config.toml
n_head = 8
vocab_size = 16384
activation = "swiglu"
rope_base = 10000.0
attn_scale = 0.125
init = "trunc"
init_std_down = 0.0436
beta1 = 0.9
schedule = "wsd"
seq_len = 512
doc_mask = false
dataset = "wikipedia_en"
Each number is 500 + 50 x the weight over its row's rms, rounded and kept within 0 to 999. Layers, rows and columns count from 0. Numbers have three digits each. The size before them is the row's rms in percent of the matrix's.

# gate: layer 2 MLP gate, 1024x512, rms 0.0436, rows 486-552, columns 0-63
# up: layer 2 MLP up, 1024x512, rms 0.0436, rows 486-552, columns 0-63
# down: layer 2 MLP down (transposed), 1024x512, rms 0.0436, rows 486-551, columns 0-63
gate486 100:535486596571426415482482526524513488471449461618507489482438551494421487444474511431495537373438497431488431580460495564428479508568502540540473475477464450474500390501507510632557569435477614
up486 102:525535639583521449500505474543456523431513451478477466484514505499524466542463468455433462353497417434517578556450486417439499591489417544497587487528512503502569419466455508545503501573461509
down486 102:513471501448527501504569505528584434538516539497499533608518546420513465519515512501477553535539419524541545517501487521565472519495474537492490502447459514500424467467497527463516486540510495
gate487 103:584532499461486520488536508538469439476486546581500553455528553605600433480459512439510433458467539477513444484537583432460512510550475503471549439502541524532481516470509570547568491472577540
up487 098:495482439517512549509546484512525536524569481486550486518463514500499569592574462496510508564535460487515568436539482407534631464527534468424496514520597480562540569496490482525468464490531473
down487 101:491456445451466557558517507481537425486546513575594563551528533521468555460612471585460497475542439419508466486520435522550580557437470513547447556542577549482545484500561518498499521571525541
gate488 103:621489465493508501467459508415475541485513569567489584531515462476510421538469530413433474429435525468557485464472525558447487475527446515504611554530481413499527502505526432584546421467538505
up488 100:486506517430488424442491490401542490541546602495477541460510550533496441602542433423483526472556545445534473538472536448507455482420469473539411504482524432561476523562510590565482611417546524
down488 101:496484528507546389454530451439461435456449550480443535513445591511486512457477486490469499537474457595479568523502503579494561463473424552503514501466464417490519522501499435565492544518474517
gate489 098:470481481572537533440532510447453572528455480605556476492475501525538481498564456474566599536522528481479357429473524513535469476509481512463471523493521618447537518524518498430518584567527535
up489 101:509462499473451502525453494527526499535432452488499548512413397618463518567444488545394513659455478517582549531468431497442517443490599472436527488494539550466480493618457370555500506532501438
down489 100:527470469615509449494463494479479452422495445495465485463509541514529495539508511539540490512573457527457535495571494461442503592516509545521411439476559495419585462492513466455529494515591525
gate490 105:575468450494417488601420522544447448497532503463490436468514526463577439622474458553493481530551464475492467450533525385493583471534429473612444524566500445438531533474460434428485449599402447
up490 107:373511421478555487525540594501476494515489441532590464510549494502552380483493441475424532558557491426514449397501508368449500469559459501524509627580458389424534518522489468474438437561567499
down490 104:484491534483530508468483481470530532456436486474537526447552535398517505490581499424425514488518460425504471585449426406501487586486331499542532527402504533595509604550485573502474526477514491
gate491 104:498536531539488468616454554522430545495580451439459572480543617475508489517547439524464574429533497536482477496514521403482546517550619512528554564464477568486530459438528464574442445528444537
up491 097:486545406536520486434515504505441522472496507465551511555419595501537434520503495557423540529413478588428455505463454475553543531518513567542510410560499527548519516477487464482502455448583551
down491 098:517542497516564474533508507513426535439529514521522434415455579580520449408447550534522489414534593467512602521533502407476545497500521527475451518605463458556459416582485547496515490595551532
gate492 095:643491525467462432558472507522505538488429452466446549520572598441467485488513425467442417460514477513573463463521534428518550560489493653499525421447564550409537491485499527508525469513550433
up492 099:487538528510547508449570540435590550545449426504541427517405493528536392401452461482514471481505525487541448460531553462524578674571514532470564489560571506557550507540508523546454501511498551
down492 101:495490550428454499511486604410618564553478367539578439557473477528602547395518466424471517456444491490506534461463516527493500538493483510544527494464494544407554486600385524406486529473493550
gate493 098:520433486487475438485502556500519497431503514547457496435432517464559480501624485501369567475575471534475498418428546507494587487556506452496442418428581410498587445446432508591537532445480466
up493 098:506507589551601496559492431490445475469530472455519614475493555467504423579497462450491550421537566514444466493461498394465518476556516429518576591581484457586535478560435523499500435464501489
down493 100:461488448540594403442476514471448443479557598441499540486488487454495437499558583497531539410547519434577414506480461475469509534501515583499465574481576426437576471481493494552498473519521531
gate494 107:570462497483525533533527471470485535551447522576485466526454486439507363499577549528519466498499469456490442522484529493470411505417471526528528435476541488471537562485640552552555519373523446
up494 104:544489467579480535349497500526568510450515448524545511446545528556508544590578439435492500450440540556471472419533539487571497451534465470542490589568473517474562429565468404517453499517435615
down494 103:578518600440535518488549514466501529410427512487525600444551514469490510474520480536527508484506489532473529601434425563467514569546500470458530475527579413526520508587534505537481474493536519
gate495 103:555539512494472501520475526438501485584499550610506571536568459473614420497562486513395513479457532565507525498539563524477486481500492461465450456505438466578546446476470443395555500488509520
up495 101:377486482461449564462570504526434552510552508460527510414565390432514491494570471437491427518478493515576502474431451462524494560566471542482477492495564521508496473606523536518512521518525444
down495 100:393482498563534502438593503498488500505485588437478467496459482537475523437495553459509456504517522484440623453466571519481475432494483532499490441396478452530477477457501517514550569520571403
gate496 096:453497467580548439600456371467465516502529471441444563510631546548563447508544528481463450573509636439499505501587506501505519507524492523451401521644395487540474503461580562555570469497458528
up496 099:513509509505451456535508499486534501451422493544455456484491553551522452459488538463460537558509450446576504503463467528558513538538422462464403469506517413561561525568484572505474467488540385
down496 101:518493467426452465456471471506424474507469487504412515468483509551506524546510499480601489365455574394477513519514469516551541538455567477471478554418492561613665472467527442478459466564499473
gate497 104:454571535609522485513529462497477518543421576494518574426508519470552470516517484488464516479441425459515387532497514480480459525545557517547527442550433500538462495542545498567484437485511487
up497 101:467528496580497576494524449456479445455467509492446519483496510460534506562491424522488571465576488436530499453448580523491452586569593567479555474505621556469504472461387527556450453516445469
down497 102:590599567474454456527540536526479494448463505441539587538500496428496579511502417479502493511508557446475569405478451510554510507589512568424563529476456471495488576526566446517489480471455448
gate498 102:575507534399430550546462537467499461471441535522390478517381435471590375528487425428420535518479448497562517451483496486457569540471468515513554523457519493552484535554516519523495485552461467
up498 100:608487498454610475520491407467458447497532513529488497467492521461446474554503511553531504535496467534508496348476522483608567408528417556418529475530480509552559555461518475440509399474506471
down498 098:507439496459569516469571505565549508465446490508408595466490479470472501463501533464605525558531526492543471500506493509487501504405535465512569578438512468465457494513519523551515551474495499
gate499 097:493533480460454527490488518488516455539519579523525530543454509554531574458511386488459594485490459431460420430472478490509520563553476515580524475476477462525532517530557451515480533583522568
up499 101:442492525558480494552503399456517508528535515577579510513519491507507467430510465534621489463476591502540451492473525478507478493536438514454542556499484472616434394501498561476545592496565519
down499 101:540430421524479478571541425520588580430456490518600463506535542448551523481519477458579521467479504511490517584439499507462516498547551478481417489526460546455452429489544398585512511420510391
gate500 098:490607453478512536563472540445440511476411512584488545446488603451552550408546520517409452502451470564505439505528492413486490499459583523447537499499477423525569481526478482438479504576480530
up500 098:478482521459537479603498518496535505528505455535411519539382505478474459423591426538466523552456475467506468482570500561452478478512495501550551494483449540433497444490454507479493553536458496
down500 100:413503588478462526383534510591505510426541612508566420567508479540508525586487450479524421537511552503565543551576461455498558460459453508497540572566453465529544439491472516531493466539489536
gate501 099:563499522489521469558430581493461454477453434546525443550498491357466424614450533451439511513533487393551490517542479446509491504506580576552551404479472527501508535489411462534489474527486511
up501 102:524558521505620456494546506537447506493583412585473478551525486504462465631480438504544484498473480523556532445492521516583529509532475559531506501451530453477498547463445499387542608573454483
down501 103:486433488424475474548494511590551415612444610555577515489522517467574423537449487492523463462511482463554518568453541478498524530497530482472534476447576510496473597517551521511508522514456613
gate502 095:462540419551597497526563482473527499522465454528603544426416514520499469538494476449495589515457466510500572453438531515490481516451518597459455448505522447534521448588452513431564517475524509
up502 097:544528538425482434484471508484528511511563498519506554558578577508433530445494433509542461464536522532537449563507445475496561520580568602502473475480355544483503421568479433521440497459410604
down502 098:470430499441514530527490447546570512531519436537578463409528377569510505562449403468464491548424421525604481562545450482479492424502492526540511432437494533447455590560486508541555473446503551
gate503 102:588426524513361441514398497501429519544493513605513538576501520513516517534506534512451587470504559489470485505505532519429507450467507560432566510434365480522510522519480578496533420489477520
up503 100:504460483385444448524482478541438445429525553446422525482513507451511530435529499493482430537516476532488447475503468445467557433571586514553486439479512450589559531455504522427520576485554487
down503 097:415504503542514566497534504558494498517519544368438591522469516543567504510594457488427556408471483571509607397490589494491567443566435471506512433519531494533431516571424412491496459534533508
gate504 093:531511412561542534497539466562516393445489448549470491566555479516532497618460476528474398498463496529496516457575554512491550530447443479515604497455500547542441592470527417534528518597485539
up504 098:434512381524467594432512591488533475584534439544521550482576532466528454404527495530419456502475503469469549532467494536466526519528455490485410592447444545585508573519423476509381588566532451
down504 096:555554398503507567479544432451505501482527512482476437483528517568476477494487512606571466491449503566455526483462528530572525476480460450537517486401455538505462479561533487423436444455472542
gate505 098:523443490582509409549501447572466411519514487514456567499527544450521542492544520477501516475509428423377507424488448528468383448491422566420529404454539508521482483444462494491522493495476570
up505 095:527453525494541485510470500502514541536497572456455464360518427504461490468503429482482390415523362508540469477507479512485538461523464499518520461491538473508514551576514560496505526502513549
down505 096:481501502438561494557606502473487435524481535469496466492476500518508466458504530535526416547500462574482469484573507421560512451400418538563564434538487539425421539522522506633536420475447521
gate506 103:480552519497652564484612462487437581563538501481547469435489535467543565373527393523523515471538523536563485493530532525509455488470537561443422449483536531527554462470517520502531458537474424
up506 096:456552571543520502556549472445479575477552491529479442485616433538528584520484473425503485505486470532471500466412479479540461521455570614555488449510525507500519442499439495518530539513462448
down506 099:446569507429438517514566501533562537611576511479578490475534437530466619476552454524483477523549503402477483418505483521488571562528520452491494523498501418593499450537474462523544436579433539
gate507 100:594515497601570384533469466473470478507504557548516488561391529565506521490501577567544517504515562459513541484449464497532452442489504464565516449634590457476470423508421438380549466489457523
up507 102:487525525508565524531479385497522472461399528553499496547506489548545503613527485459505520501461560539505473634490516419466484424496450486587430551435552537478417453483493559571472513511529464
down507 102:438452450459577552543577440563451490527491462467548493460492481443532407532557614464533520501477533527459488437538424580495425561520373553490495495490492504542560498430498556457474508578533521
gate508 096:494470451573391517470547400536431467525527500570517540575481570502577549540629462463517518549445478460479519403448502481438470478445556533480534439550437544534543504483503390398556592508483481
up508 094:459558471489459503479519502594560514562577441502531497518545486502527588450520490487558474495371463539488447503472528596463509584562535532481481544400398522540504556459515471468414605579466432
down508 099:433511498549497489457551423525477533595580414514467481462448530545492427533506508500494452495505409597458405453463581475465492565526564506424508578501477431535487496517509564526519516471503577
gate509 092:518497463522437372400531482475609528466454465542436564537521487547476533540596432486394527555515508462493521472404433572438476562467560592479485547480581452504512421562418523491553485492476566
up509 100:560543437497498567482444425538435431548472513517476478523496456478547443486471528487507458387579543492506436505464458475465504397547418520447494550561511514430525423543480557560384531573494526
down509 100:502513458559493488496477510465478472538492570477404533461438511563550514532517489558503552421390528546448516423481625447415591559502470427495446472483547475458524569553501414506570516547470422
gate510 096:542479439398495470455496521470457484478435507475509561555554372520519449429516411494444402442515453418641494463517631588460443550372440420541557430551528443475570538555533422544514462540476477
up510 094:518528531516487438486407459450430462494522577421532549355480469492557564571486626538553436476561573472435465582544446470445523489549526578550388551501477478424502451484596524454366435488501458
down510 096:541491526511612528474440516471539490475511597489449529418566506519481527516504484534525499479585537571503395548497574554517595567503475521390479493514538496480474468564473578585408443499511479
gate511 105:500442497502428472560442489531514450470447427538499497410451470402473433567521486490472616489551523503504396460570536497382514572552506541512494510499482584523531488462468446478547492508564442
up511 107:486543522530481523528482500599565471482423517419553541434480406453488491468403466472532532467562513514499553510564494541446494475454585570433443485479440459455586566514486443550449461448594476
down511 098:417468548466454544572468444508569560577540501465489659525503394549553553525532595480514464494556570552511463502561436545482515450492534496533397530447550440413533527612443491517384455490469510
gate512 103:524512494541548501491565395609562611573484519505478552398572424504485458525568497505468544528577515475576515417591440548528510488441583602510480414522548430473526424451497479523514499440527607
up512 102:554404459444496488517499489485490455503520533565499517453444565577460446404480578440481596620455571409520463584485549439520536519461519503570524464503476447529477523457530463618584564359477475
down512 103:469618496463364361411444466472468376517553485471517439552604436482574516500575482580544515476552419522505508573487485475516464366483482427451449540481523409593485514544469422470479492471492527
gate513 094:472562483546486415545474421436489442552415530530430408558496457475455488482613510548519427550535508449486475532475563546443532548544533519521474433544545531462539532543570480401589448571452512
up513 101:552466492476472460558492528487478462513452424561536598541432401537483504616460527436395518510560485420593557525520589490468560428464490510460493461601535528446463494449530505549495433451411442
down513 101:548506483608376533506473440449508484532513490517496583550476433505544499554507473461549525536522505459456520537525423441551448444512444490481507516552519491487561456510508361481481536526507526
gate514 105:584490486549448590484488413443472495585529447504499482530577521509564409478610473544450441545455447531490458462513452446457515443472510507482481457491446486524567522487477422523539380472558492
up514 099:423551582477568557619564544501535535508502478508588641418567476495398512531535531434515606498540441419429487470444463601490475533537461506513453472481452497466391480445512504535621566482451416
down514 098:525560573549414519526499572597591539499585515587525489483544540573485507522440556425453470458497483545551384550522537521506482496463436545519563559520510524550386382433489487546415497531524453
gate515 101:585469466450498423440512536566425598505516538529447525495590541527526501526540508533494496587551547456541455442419604531479539618490555487547539496518412378557516498430512475537508374525545599
up515 100:615567562485466513500460423533420496477467376503553471540485480467539460492561575445477530517505444430481484511457476531410559509472408502481519532537480457533407510573463489590498503504443481
down515 101:486514441502511549474551511509493455510580447505433484582448470611549460517536529507551469510414496500477560493496487465445502422509498474533464434455460492496449579448481453523538502428536524
gate516 102:580463497514510472427477488557522490512465423475553472488452573539568458483530474423540473584429482546436461497474422371447459485512448476554487425584480469447537489488553550505463460486558538
up516 102:489495464488476508477583504553560523532589579420552516552457461529519449519573523525501546534486536482561438569523427430492540556474516592470466484485450525468493476624476556414461439360439568
down516 100:553557580441460528477542500527582510484479532515507523531511539487464522451480489510582565465516443489525553400514415467518490500468537450545453550497522467457509469432479547470491487522484448
gate517 101:578403437498445446583398475497492443476544494495423487503517503489591499550501449493494530538492470546478481464556568421449568475563543475543511578506461470519571519388518546423504516398502525
up517 098:513472404518536465390595519484465454492400539635482509553484546504541493477483485526433551424478472414560440468533385548442500463443466537599477449523448485487483520514593541528514541511487492
down517 097:548520471479496536419461517578495476516580535526406404490443594452553462409498457475495420428528501412546425471468531444518598510518532502520558446433440487506517490496528452547492517453548545
gate518 097:629445432513511485522414422461507526487503522505468522533470493495510412579586527504509433448483476546584428500494530546519418519470488586521583488558556577546490514517498476442613405532468473
up518 103:540547544523486461378475411476521487487592450594493484559640585419471551503511481561535609476436523535509543542517461458472470439505481458409621508512457464478507471450425466443502493420476610
down518 099:503528535485542454524509514485501567515514491404538496529457588395452485506471548476419463428449525475577481566478565414542563420532504526400532519487512463453452571487521479483436573451486504
gate519 098:507492502513507518561477435499451419577492474553468490471475495609504486511507453459577471438518601514549440465516481487482464439517481528527484459465487446445482537378517499487480521519574487
up519 099:457510557599509391492517428521500439479544419507614461410468511527498609511452468488511522514427479539407478507496567422521514541486503568467479477385557506600369561465466439441540556555511384
down519 099:462587528532457456344564554526483530490485465469565533526484441469462487510506551475546521422477498445445477577496499446532546487462426490525533476476612345523548472506342561526530531475492520
gate520 101:566416569537579502532453435485524522552467461572558528474467486533562507436506413431446565586518504438509557537515399559500460508475551486520478535515498476491477443497542489552552453507469501
up520 101:553383421489526541522522458477457524578485491536438538491526456489495488492548562520497491413457477469492501492569481470480622533490450473531514433523487610489550440469533452556552542466545395
down520 101:459510557403540583452431528490508484566498451512641444509520472575523463573447441476504443532505460524475495457545481538616459460502545500498506384508444478580485597547496535411502510496548557
gate521 104:515504438630552546520495472515492469487486544475548521578510485567575518524576400499514522463517480462527496418505512426558541437524446575422515475620477468520680477500523513445590538600517550
up521 101:457535441452512541490467530445543567569516478535623523406545498584506455497456417424478485471606514523468442433447569502508514556479566499490586552500515538647557460566562457561564508459505445
down521 100:571497478472455460508533443481592496522427492575504579558526528508567471520485566489588489562455488459487561508536452498427621507403559494509553470482508474517530461442517433494457542474467434
gate522 096:483417498434383444543470492485505505443522463530397471538458448511600405551549438465411576564498464486467494479477481508459470479486462544490591528533439547514555492453490491456514414451480480
up522 094:401494498492499466417529455468553469543471581471481425443423402490509508457519520488499590522481571469445443516540524534521518420566470503375485590528467547573447493609502519472400490483383491
down522 097:547549495539529559467458474583516453481443482396558464543466424547503512500501595508589402514568524472545526610508535492542459442529560476505556597376449507487473519550544592479499541531506464
gate523 090:506517379488472403459491549473540472472478498522544431518544475482589512536594430413518516612516512498403511502546477495468522544589475460530581435520506537455567526542417395561541478499569535
up523 093:549485539523508468540459422562492489500466539492491395501489539542416511540462495559535511440420439490449473519554453530366445533563488558413491510505494396423516502518451518436492604468472542
down523 091:561549490479486556593559397459485544549519456547517554511508538497462410510462478470514527465486534602554506540543419424475420493461570534503407500437496543594476415459454500507391570426537550
gate524 090:515455490561475484509449470533515445536488552521462531433493571454570556540557468532495592525562467414508516434554542478466548463525430542506502575535575441542556624510430464582537470565462435
up524 098:488482400512552495482584462483492466524443525508506530494533547523569467493505554548453472509453405507489520439548616607540497554406437375522478522432518555483597517490569495564409401609472614
down524 099:544492532496572494510500400539443494454489492504506528449486437475442470510434499521547407594569497539507497516482495486468460520539404511482529501576443504524542474490491616610474521501579384
gate525 103:491501483599569478538552505538392527515464496471618399512601619445480528530585525543429571438484475505580461408442552557452453417580463531553519512489412459489505490528511448447481450553470483
up525 102:503510424497497430550531419518487408512514612457485565573538498558484489429529415497550550518589508503480535531505523570426566551530516470484516476508477520467441541513474499479523471470484457
down525 101:435495553493552516538495496565494549546595487568471561545549435566572601450587595486424465479615583628507564406477470449545491481495504572382565369477488465523470512502492558497517431398403522
gate526 091:513408506520537510532533542500518404546541491518440534433531473457526482434553446515539538459492477451554548470524510448529502435512615477489489457484507567509529479487476434577595526520525448
up526 093:550504422584426454440471339478528506487576454472475499583614529481497478559587401574573465545530503517456545494565498443493560464441559441486523572479526447487533510434597467509473491500567436
down526 093:463417524385532505531435492555446509526497468470588607461483560487547485612499459495513437386485496474556505516402543564538483564422493428603520580569595484559399533487451525467464499429448450
gate527 101:414530416548527509452454549506495537495473492520510443385455472417489524569515415453555452590502468445524480561509530498570516513458522543529474437511490500375535440593534551509445565515528422
up527 100:466553467474513396522508524524439527517454533449444544471461487588448500552494473448510559467598566417496496577481477523406476406477487503477433549441492562469424463491514488467458481442483515
down527 102:480469427539585481588426508537399493570398519569472501503527539480498511441441495466507510562609435512492554447486465402497551444522496513487510498476507492451470442567582554438486469481485533
gate528 100:501484540489459375567510566553475544546460533511452452581439518527506546532482491436434462460525402380551519492512526442533422542465521581482465436498453449541419501474557563470553446529510465
up528 102:537518571509534526475521589464592480532536531451542575508537532453466507481495474583509440465580475531531473508512447494510488497507530582561355419518467477594551509526467504492590531490580602
down528 100:537550470530497391525458535527604534543470548476433457488475545439512523555453471389388460551463499509544426452521439436549566458516566556442524484429473482535603442426502463496560528456528465
gate529 096:538622631467481436604508496451520525463453369523474569451549506430425471524458490454444506514541564500591455416524476439459469559509407485500491445566508553527447515516494559522458452501482425
up529 099:492566468492405496579536529490510477536413422472523434483477469556393511436495445538492448465504510498550461495395441542546449404464521540550548497534536503487464454557558511587490537485464489
down529 102:529477348512547506552532559460433447513496522514456520540521432465595444528517482510419434511528494474488505471474523498538509500487507470429513532541426534520505418596442601485626527510462556
gate530 098:502483478504558510517448542519459542461518468557449545524396509470580529428562424487396512530534351433512539399486387489459444509431484579482510567484489445487508493537558411567542501518481521
up530 100:430516563588484503504507519511447586535486574569417429472460491518533529452412487486462493485544468526543450454575489445489448413495468507456527499459552466555480536436484504497476461553538437
down530 099:501449486466405499493488517544520506488506524527535530488523444497408529513476578499561449538510464520452574463475502576457488560480462391544465484413498579495433468478501550516558483540560522
gate531 096:554440563442515471555579502432524512504543552531480445451513509450517433456523422547509428464477546520494506516528622596543480460505511474525492501396523538490499485564503505542497478453545469
up531 095:557467473507531504477523499424545453443479483400464463483483516495519542577427548526424453478409561520413526432486513508463493474441523503501493579534492506572537535473543505519525558517503535
down531 098:511474533466533492480473526489483522510489457357595515505562410524533473526507471523499471522562571515427478617448459504459477495538444552521572478493513526437478546559372489524488544523417544
gate532 086:531485502476452498548467571464469477420507491576476460478513461468526535550538452437451518451531461462495446469576578465473551531548497491448553564526538532530504540519486360487449543468526380
up532 097:549472445498502444528471581466604540472507416519495470558447498536457437485478508396520468503478620536458491533460559519563578547490366467562507421549493519470554460547553574536535510451476493
down532 100:446420484466516508489468573511556432440493536520556544476472508491461486434530500523557599446506506536463422503573546546616538474471506520412463448450571511408551480496449524544597433539521626
gate533 106:497572408473474527492470506457485475529507544436434434517509597453550487587544414367510431557519484501460560388387570569541513458525504580529581574435411485596526497539532570527465529501534434
up533 103:492461537550412547479578457473508578366459460503492520551529450492411476493524405478411523441472475476507546456486507541531503582501499534442565508523501448587501493576489567566587545478418503
down533 102:419630463519550511496433496453522549517480456448461566464492559482507446558520570510483518480511608493599504478490464540498517638584555467419626489476479458498480593477586496459585408539538539
gate534 095:438431500555506429500473424469568496488506552443559517581505557519567548493544497415561429476496511455461479426436522454473439506460506480534526501454535505496540443418486521422569431522432531
up534 096:483501486469519573502530508443504585480421437528505452604587472477489433504487505516559467545549580457456513471508444560533554552411546476466446451570533604499511502451571529559457451633560538
down534 097:476599537485523462525478529507488487466474488518520556450446497501510531500509528515435432542525596472547432548509427548507593450497569490582504546539445477514501555630472573547461512454458441
gate535 104:485498451538440482477510429511428436496511539554488414475542548481537427521499469519504435534554525558564564469529505526490589483377465555467481486522489454512541527580510456496492412490585556
up535 101:598489593515474395440497435530490484577457510498530459437480512511546492494458512576482455538536430526485491501485450448547471422463469556445612535546509493546456502483598560510552557498568513
down535 102:517548432543575502575534488504559594485494553486538453482419556516519494536449527532518500491553513501405506456491428538563579471480561583521532536550557510435495450532522485562470512574499589
gate536 096:540501440467504462512425468462438513625417482541491499455536440476512489449566387426476541466577435576559430446458486533480480493583386545492522493470426567416565393489458459417505480517545451
up536 102:525469503450562538533560497495528477484487434557483447438446469505459626463539522520599466411529463554613520516501546594544552468533526422426427591482518547430494513557481518465499476481475566
down536 099:499461621498536516458456439484517474477510496551464507524391463458461534524424543504472455544485553508510498559569541514530549523424491533535499526477659476465484545531520553497465509571511525
gate537 090:541559452459521548512558437486467451474461604483576570551530481497453463537511523463501520510508420500518417403417560470379467460510500500531476547608514617525578465465444487483555433576532431
up537 096:450520487480482567569472509501508485487405451516484430467447431488571468563500453493538507555438504502489534513539440559455422499536562513518505544512491550477510480458473497463546470529530465
down537 098:515502545489498464542577572545600494454429458476407488473459525511551421612525401511535517573402448502493504576476528557487495459518549463592585524539476487484528519554470554505512545515542508
gate538 099:564430433558527446525424503453522536631495468470491425468590478486470473497507508524489520523483528472544500503445481489492426516527527517514535444465449581469471404517608447449413509539558406
up538 099:517508521446425475556459421474477437564437561453540469540556452667428602501457537532525458374458520483542589474451469490431472469448453495507452504511507558501475516531427540468524473483573450
down538 101:458456527493463485413439460502441457440510489402547484450498492517580479571519434595461531508542540476459523556467502569438488467527570455445544582482458466507553490536483441491561522560511587
gate539 099:483505501502570483566530442544448412534442573473583566566592541562564443578481519446408495479540575520485512499470558483558555515459533537498532449428560543517541575613517493483525432486420501
up539 097:469511503500434395447505465571503535490479534487528531472543560372475534528432576519490470524450523536519497452457554515564498494539495555544517536437539446454488459560532498452479558553579461
down539 096:511565486496379497524508543530545539532560419497562508489452486467502599496622510537512554504426414572481587527456478480499460497466505569529489544492465484435508533448524518453564536438528471
gate540 095:463506514565565586565445565538432549545446544521571481483415463517527509498461485404442471465491531479519458550417438570436518447538548517486566407460544474501473567490494456572487499540492547
up540 098:506469554448516548515446606441548509496538548524466515491539415506460550459438484517460454477469522571479437582545477482475502539465461460470482521445554514489522557493467505502484553467516607
down540 100:484552524534522472459373483484515529502535564499446518585421514447470525443441470522363524503535528512518489428559468463611536458449537603471478496579540493433560514446520614464554527432476463
gate541 104:464484435530463498551530420531466577466496488540526455488496439638450415523528485534428487526522455556517482480448521451509576532537594582377559453573532390549583470536499398446539453499484511
up541 104:561472581529552411486418461426482508483470485535368517454455528419574481514514482475474509402512527442494470526547491541568482465570499537538550498449463554546495527367516446539587528511454544
down541 102:514386498477510534520473574505458612463415506522522564517513504480598441589485519470459521529537418474503522564454510524465464465466617546439443608456474469527544504527434508525463504492591417
gate542 098:459390457509553563542542604483473527521472441677468540493502492498491457422536513541474444413535558507469453497465493444495420454504515509550513486485457486564423404569426538417482531455470513
up542 092:512428580465565549461537548543497572452498444496557556396534486548481467464513540499500496478497505546503523493485498495510635446477520424537459512405432435477486491455480456448420468517538568
down542 097:451453517544477492467483595569506504443476538488427513549551455435558581593473434451536494526437565522553555559570540496525534599488525512450431569461451481405542500429558572494503564447485500
gate543 107:465495439528550533515499511529483534498533559495527520472478595444559437470545446516559500500447422470563487424555553487460438411538537530551498446508467552452556467527485526572597516521499584
up543 106:557483569472498506489524526507535473410552487511480488426562367533479471634538531495443582514496563540543544522522426468556471575482519398513519512437405500426565433534481491454484474491545492
down543 104:455579445483656447424510564432492443510544424665522470636505494451513466517507512497457471539446522521497550489517460460434483411428464491566481529575511457502509483503446522518530487515464479
gate544 101:469555448488564501588442479469463435565496450580493493522523517468530479573506402480554522549578467600471431439472498455582528453485485603475428449433467551495461485471509549609540465485497454
up544 099:444422472499446521531548468531473415520499526509541504443509461493521521484601431457521482538554500421466539496558384533419491548454594442471457465513470512425515557605443559460515521557508584
down544 101:505533439519512570517457438545474462485572436447605483542483427473463521537531567511511533541545476579519549473496561523466469489523555530454498476591542456452448515431532494489560472427568516
gate545 100:465434473459540498503485542461477558500540438510514489536498505494458503453551476522503504494472411424469470390573449473475459444471469462489512470550450475486485489542505388470488577467459578
up545 105:527511534507525546523524500458500500508466473542568514490591429528477585634453466400469452490571444415438354458518424458482435461693507447556462482546492566519555514508465506462451470486566476
down545 102:443537535537468565543600553553426464502499454418527481470409408539476486532508477492433430418421529556542550570568556580421464453548454557491490512463469492460541548392503618435404482486555538
gate546 093:493523420547548456483441517471468519508521565601491487537545573507609504550670478539510496512496560457520529524541417477614450517532434437504488461523465499459587433644492469576499518557469522
up546 098:645470464573627518483527465463533507480499502487469529531545546554449576467502514608476482494388540538519555448554546437564513486515456477433550525542514447504521465498466461448508497473518430
down546 097:437539552491493609477522527521512443493431417476475534566517527475482417498507473453535526523562585529517491409576473544468503507506476494499456534499519466472393511398516544528448529508549445
gate547 098:383519500493525445498444569501514542487466460517596538477519503476537494436447432456563517461520527451497446474546548481470532536525454565577483574442515506577424394616528505551565500529500429
up547 097:472577500455545505535544496478500461460522458570555505605576493440442487509453525508558492456558504528454554448477576522621450624497509445514483443464537550565511490494508493468458564555451424
down547 099:581538538489542495477464447515455497557534467509536429474438481522469491566477473552467505458525509593508539554534560468456486467524524486454461529530472456488609518493573455553526489494548553
gate548 096:485474560558580514496463473517399486494464443523509537558515645459528531510483423540484479427501561471589506568598405405495558571482597569560501546572517584484545462562454537522491515539487512
up548 101:416462554489511415550561416514512493548591526539621445562468457526494542455530490476494535507535425517477470584508482403442559429525498566565446558363481505587437508453472532585535606403366517
down548 100:461473506573551488398555465482405496393452530489529415500581470529486568576520487489506580447470443513547505345475493504466431462442520525493476478537395487502537447418445593510406568476420484
gate549 101:554420530511459450437473509438564510503503469483481605464597553565472497524554467528463520515492407512428393522501529530538518440615475532510537517504489586504486491408389547534532430469463491
up549 105:501531603471496471565521578469495500527504442532534621471542520509457454538472466487525453542456510481469452581483583464554443528585452557475515490448445592418441520485452439474426563586487474
down549 101:480498471423479506515586564533547464370490512528492536548475425460470492521588497416522556506503530520521466492394537461502498503415540466486455531568585417550521497461572467538481504391520542
gate550 106:523579504464490450535425516420492607523488541552535496501549465449550416416538471524482497520584600465541519516521572468518505469457583440538521502446516474547429404507445560438456495441500431
up550 103:506478457550481559503449506521487495547518551498589558512451482476488523555482489471447595451505541485500424584535575452532466428506498465564570443531430474481430538531561532516537412604496575
down550 103:501551436485527496524475514443438455482524537618488433474545600569481470417491494485525457543551478457486482418503488454418409501539496431596556506475581483428597509449514569493462547527585503
gate551 103:498429556440542507562520522537440451425546402592408452434464446462475466511474499549468463449487543497562396538534463418495532503532514573581469468448465498489541603513467550502551566438458511
up551 099:483525453594501573515475470547527530517424583477476460458530591478489396435524410555547521527454566462478475471454563526542373474500500535455569403452446497524470463525523500466485454564475533
down551 093:483518452523516440457528478515508530415551496517493501562461410473494521523491491566527493451491452406456523420558463476446519433514511481457445515507388445426589517462525562517537489473529493
gate552 103:568462493428562537519567508521469547489516611506482454548495526462501506431552578466457518434419544519472535491542448462519544465376529446520532527457592534575483444445517378552532426491569523
up552 102:432320505437436587629458471477491398455515569454583500541534542542397499528469546458451501488417559477588429487410494453536490480524445437504442507508550477495526576542603470497509492452507513